{"d_model": 320, "n_kv_head": 10, "head_dim": 32, "activation": "swiglu", "norm_place": "out", "rope_fraction": 1.0, "init_std_up": 0.0203, "beta1": 0.95, "batch_tokens": [65536, 131072, 262144], "seq_len": 512, "z_loss": 0.0001, "train_tokens": 800800000, "steps": 5655, "dataset": "wikipedia_en"}
Each number is 128 + 24 x the weight over the matrix's rms, rounded and kept within 0 to 255. Layers, rows and columns count from 0. Numbers have three digits each.

# up: layer 6 MLP up, 832x320, rms 0.41, rows 319-324, columns 0-159
# down: layer 6 MLP down (transposed), 832x320, rms 0.104, rows 319-324, columns 0-159
# gate: layer 6 MLP gate, 832x320, rms 0.394, rows 320-324, columns 0-159
up319:135095105168098104134083143181162134134084111118165136145111134132160128131123118160143061136109126124124127151165121145137121125089151084148128128141137138098117105102108104141156093097091135093159090107131108136165131124081178191139130170135098120094136124159148120118131134125121120110163125131156175103149155136119153142133131127129107086107104135151146097146092159145135119101113102111145119144124110097135096095125132149112157121135171120099143142124139138156113170115144130
down319:111175147150146129158104130149146111153119158115182096138089131146117146079154088149132087158095135145083128120113124109127111106127108080158136130129139146160127115125088087149146060142089148155105170142115146142156103157129153159104102189142124094113123149138123149140124108093127138127132133118120134117124122160139109117062139177131183107131117116161118100096095127162105161118138125109111125092144074112126113156092126137118133099187131183109129134131148148156155139071109149
gate320:145183166117115133136117078089131185132133143184109106111077090137117132123109096127118185148137111160135134123097145162094177107146171168146150127135116151116155105096156100100162113119121104157093091114140132145128135147121161114157138147110129136140129112145121118092116184136120166137134112139126102111101128074123113093142085140136134119126137097129143157136116174138116108141103112114127135110097105104125136157185142138148091114171096177064128109133122123129150121077132133
up320:092103128093159157117119079123114126161123079082103126095123121114128101125126123133142160104122096149162157162146136139096139119114122174108101126150104119117113103129110107188134106137127108120155113162141171123103109140112086177127136092088078133107150181128044177127132099129137103142136116097166138116177114156108149095129105117139105132152141089103125123114137125093153128125110120175125118133148152157109122128090138113133106125118149195138115083151139121120127121130137181
down320:123115094184172126140109130117132107144136167159088130128147123149097102110157115116157109114108098141148128179146175162106077134131131125137125100149181130137142183125108089157158125165120133142129122138153155122117079140187064148108137123121139149161108153127094145164134121101132136121123173075133074159148115166160145149112175122115131129100111136136128147128128131117175174129121108141141142127130146091158132100114159123159146124084131122150126141105121055139144131149072181
gate321:150128113123118113120127144122107107092136148089157170134118111133129095143123138095118133105098158143081142133126145140154108126159143136147126103112086101148147088147098126128120106169106107173122096102136130139137133142137098153103134123146145112075153139145095121172150154144147132108126140168125152101121183103149126126107103129127121109092099118100144140133139170124073137112076083150112164124117131142115141150127084132127111131149140097126115121103133140115188135128167119
up321:136125129120132121094147158052172140122136115130144118117130127140146163116125145095151108112108131098128141112156132107091151143142126144139107146141168171112109110132133095130151090137144097124142132125088068107135103152120100124131123155156125104155121156151110146149121121118089112142088129094108079143137141113110139127093132162123149117140140126088090157139101114144137131158128127125119146124110171158170085141137162115086147142107165141103123098129099119123149120151126137
down321:101107157144114145101090146149113139081111126148142154138153154108136119088121128147126174126123131117151133113141111153147100151145124143103136152072141113137122116114110088118097162112138094141122139105192148113161137094159132144123130142115166124150106095107170135135111094139133154139098136096126122124123094155114125127131153123109095151110135123153164125160163193140128124163093155109120140153157145131129137121108134133158127106145106158141152163104147150101146102134116108
gate322:102201105133140124144140093118127107165090138172086170100167143120148091130115086123125105135142108166132105133121115121140076148151116120151172129146090136080150085124150204098115108063151156136118116145112098132113131094136167147144129101141126129133163113153168125171146140123123128113086100113156131127155139125115136171141152152089175057166107124101131146146124081122125126098132097105107155118118174135140159119160169133129145159116110151179148133153113125157131123101140094
up322:150103110102148159145099129099153158184114106124119155133108132085120124148164141150150146192129122136120162129152147135108152106136151086115180143129132099140126138116141108140109108140091111085117120125110108147127137131143136123138135137135140131171115156159082190129107107144134115118069119146124127110128095128178112093141146141127158112116184113160129135115140146116137133150169143127134137149114141131116150098121143076173180125134063133127110154144046122153141149141109100
down322:137136141102102150149136122093138128134128113095164143127116172116161134121094145103139119135162107149118169113137120152125127156163129114119130133119165097133113136142137141124152136167164127099127132080123142085142127131100168177170144093130120111150099163099096177103148103181124119150103108119126128123124093090100110142127113169124113080160163088132170110173101131137137126169117131134139098112154118144152148132108135126152140114147113163195140155155128131132096165119139139
gate323:130147109129134157153118133127130156148181111149118145152121116153129119103083109122131151160085122128125125130128161120147117146138144106117132150125084173111153134124135114147112141144127124142120123147128101121112140135088151136088094141123122159113108113172102116154128088138095176168131141106142144134175153111131131123107146123158152111118128125110127141139153140095157149137153114207082156083121090160126130108152106126145111151127129130141155076153157135117133107108099127
up323:113123166149088124123160114098116119124136123164144138126138103081103130145111133109149144134133129119135099142119088127162105162123125085113137116137151123116142121145168139121137130141072152126106119086099096116134136092097124095143076150111103139140155101153092098141121141103173101189145102130119115166119111091135131087160147146146090149137143115159132130131161127070131083149141111136151115143143172099126133092113164105151135168113139120088159171110139121164118084137121117
down323:135165136110137148144145174117130126162108141163090126147133112149105121150138146105123160084137097114116083129117116176127144160120108131165142145118118098113155113151157095117145136106149163139151113130140180117166137134115122145131119128127116088136157132133152141119137138119071130128075117119115107124119170164158132147100129096120090118125133120107187093140147112149087123132128134102186128145109116144082129145134126129121156141147143142115088145116152091146104178121112126
gate324:130136131137098135167097119139112173152133112150108132123109129134123148123110156094123094139129142135105096174126107191134158111136139157170156117149148152119127122094121127125161143085157122129135130101151147120167098146146149104159094095115096118107131152164118120114158120144136161124077137147105152130134120131140083175177124100112122114118129096121135132164123116144135079141151077107097112156128139117113106177088123123150137123146120113086134119098170130123134105105119132
up324:133131123124158098133112109122083124162124117151114086177146124124157180101123141131111129112163125078147127069130128132119111103173071088123089180162149116166130109181137141120143148133131129114125112113093099139115137089129144131126101136119139109153139122104132174137120135147129138153096130121140105125094123113119131083139109114150096134146122132165107108095158149145113167154155165102168136136103141105112157098165118118123132093147143134131109147123175152112149140119122074
down324:129147125103150116102174086153100127077118121158121131117095150141136150073153114127193137109153116151135155089145123127116140146134139145086086143117107164139136182106115142140101128117153091117089120120107088128142130134086112141137091160107140163148113178134123154114118140149098114125115141146141092143108156098105106135094117109134116123106149095131123123102178127153096149127146120116118164100140148098139159125121124154148073131117105134154094116176090115109165096140129126